Weights of a small GPT-style language model, trained from scratch on English Wikipedia.
Training: a variant of Adam for these matrices, 580M tokens, 8844 steps.
Each number is 128 + 32 x the weight over its row's rms, rounded and kept within 0 to 255. Layers, rows and columns count from 0. Numbers have three digits each. The size before them is the row's rms in percent of the matrix's.

# v: layer 10 attention value, 512x512, rms 0.0298, rows 56-66, columns 256-383
# o: layer 10 attention output (transposed), 512x512, rms 0.0319, rows 56-65, columns 256-383
v56 116:091157126102130060086167101117106132155065180124164150126122169120125127101162114194148201081195165098093099086067128154123142164152113076114114164185180165094101151159123121127094151103109106144115147130178141048123148121151107081165150122162140145114148172100135145191132123116108128161136177082116111097121163134130152172125151129116101121132098170139137102067182104132153143147134
o56 121:112101124170147153108141142122105198172139070110123061116129088086159114125134110104159150129135163079133148113209162117128163143135085123128148126136106140094083156117134126171132092158128128155053173113138125167164100148137078140159077175141178080109158176092080186170138152196176144120186077127075156131144111103109082154109102185125131155140117117085098090109117097168151100136128
v57 110:115168139089148163101103146158117122099119073121085114146119072163109176085092073154134120082148165166123106071108099115082121177079163147114154126147155107129060141167088135118097163174142150178140182167146185140112146167111072108042130106146103106144126139163073092147117116164176098085120113141121193113124140179152129179112061074109065092146152143076141137160121101155122095118105
o57 109:158168099110095123118096081164093188134113152162144112146094064136105114073065157133130137097114104093097094091095122157078125180112127090144068126120156108083128128144200101118178154165103164157122070098175090144099171136129121121147134145146097098170151125139087109123097116136106117090141153097187126127087131188159099149106081166143105160142063126164148100077091132117047139102116
v58 107:119178084188132098189114200113146175163174142132119149133144162131175118129151201076157083152205115099148121196084159087161179158115074073143118153093170139143183158094164142096143142113109079134121134153122143142118121096134148124138218059145153139151132156124127139165116124210143124178172117136182102089082106086126156111125098140127115095133163135084147140143120060117116154120135
o58 112:049168185095078159100085108144088150171119132180158188142102146094107143114121109112074118154148139123180118132119126104181131081110114103118105147123133130077134152158126094101179103109149094129134163096176066172074135128118150137067118084150137099161096138107163142119186118134094103202133123133122182067181105190081094107151154123113110179118185158122168151107167157150119140163107
v59 096:141084163129157075127165141113107124157117174119146103210109114109146126143096163116091135158153114183111148138171129105143196162065088085117050184124059108107041196108107100174167097091150132076103061188126120150119165058114125122146201133111158069170173116078096145145150143169134123154173166181146176185120165132180069178089143155176115097140089143102104097110119115088063176135085
o59 087:066113174082154103131126147137099131153134110091149180145087103101145193063119117134126108166124160130103180126177111110114085104177095157107161155131077102164140121151169132217106120107151131089113153057107092104117064133102185188136133127150215131138131100117178158093182127141136145166172208116111132118131120087116131061076127112086116147142120202141151156184157153156161097081158
v60 100:207159095093178121087135089123114130126115145130126086078119143159146162122095089117140152182098175096137141075142142164102117101131138171167123119161127113139147059087086151150117120082126084139128140143159131141127136114163116195142124095135082154094105136139154105129123077109127152152141220174134217140129164112136100157143157154128164092110099102156152174120140116115184108128137
o60 104:181091155106141131163107130123136173135154126094125128104154084174141121129093096077149156124124103082097169143100135144121188159115146131163080191123125182078098120174113127203133186144088122132073132153065107102186159082127141186134122167115141153092135147147128172154128154128120167080090161130115117148136178131152124131059090126141100112133096092173167124142160125125097114060161
v61 112:188154127142125187123102089125157129119124099129142100139165164096203071159103100115118125161074122098121176135126058122163105075135116136137077100080156152120200103125146149081088087096116127106163103125088138124131141142178133100128126077133161139128056132142194148127147113073141120091077147119115088141102096137088139099159160106153205133046159099110169168145099172145105149142107
o61 110:119101125144130127162103134102186008170125152120150196054214176111152154186114117151082127122119131142153168164125128078159136117113129133070204118117117156136150138130054162069135159139131056110153154140070191121083123173180096121139156104086129140146058128108141105154104148140098130161117047197104174163175130130149112145183160103125179099141157075116104069175121080146146152115130
v62 108:149121173062144125137136142123117077119177099099140092101129092127119138163092071190135174102120201129111151100135143163097152148140143111132097122150095154140101104108141063188170100153148116155092165115162063082140130076095109168178133214098125088125134078168160109099153096122111176090139123169111085186186094108148111134126124179168157167112159120134129077117150156127141091108094
o62 109:194133119135132109172143153164175078135137125126097126145153142165132097096116128138145102110156146142056129165180134112104118082137109186111224069152125156175118115104115162173087108107116134118119084103072104063139092131140171225134107118142116125138140071119124091149091125143132168067129158128190096167094129110128196066054143112167145079112124154113107169142142124063168165175140
v63 111:161134135137141170071101111182086155063155114144131116115136106136072172116145056187175165112169171131149090084065086144084140175122146127107116099144174125087128122103077166107092140087093167138126207154128161104169144138159067098065075125104142116149152106152159094159129106132155141084105095129108153193084177136155116179134114107151122092093090160123104155124168135109199090121087
o63 114:255117095143105146093084163167158103093125169122153096152131068122119098145089152130124132060128163082102084132085185086078161176106153122136118176163171143149142127149116119111160123144063151174120061124158154143119123112178087106093120135130105077128113153114111131161098112163110120065161122149153113194071129118159062215137136176157109119140053072166148081090133091171123116134111
v64 113:097171113116085122145153130132158106138191131103134138107129099141177094088117167113134123148152095133132129209166086095203185059187124111171087086112139125170149127140168098099134117132128150160163161141136080129125108116135166190185198121153091125127124129090148164151137098181107121105115095168178114138107085094053167078139156106145174124056105101138156137124158099139156123141148
o64 114:059130108136145150101122144159093138188101111156171128133176192143150151199138113119143099163159100204176157155120140116149115092110112153150182095137082115139155116059067134083137159125163084180182179111148152133129100167097134088144118085123095176123133155145164094107115129129105130180101116158103128100150077072095148076170131098154154104083171129121115168081131098115100189198109
v65 120:169112089109138063083141172147141157129110159121062098154142149082116174125192105145118147111141098165133140051131090095157171153097175106156095155182157142139112043147146089092128127046122106104132128137123153077072095121121098108158107089133133103104119196085158146141171175186159141166087154109160145125079171127147115175119140105208141145184109129075133153116137134118108146127087
o65 117:111204154071088116116129151125097137142100144111149176163112094097195126078158106089137141112147086106076155054132124074100178174108076145136094112061071136115118177089195150089129111127125124137072115135153182124132137154193085082150148107186094101143161119125130156123138143123141126142183127119136171127088170162158171144134155136154183144157123130147114085196135086137057139057152
v66 102:124137098146091050166204157132103184101172144102112157150100162115138143098105090126100156179143120143204094111079130104093125173110173118102114078187123159136129083106167121101087159101183077174138149109096095093102155091123091145102077138139133119132170101151161142065125150179131175128150152102166116148132111144126148112143125148148126121120120162102114130095133127103115119156118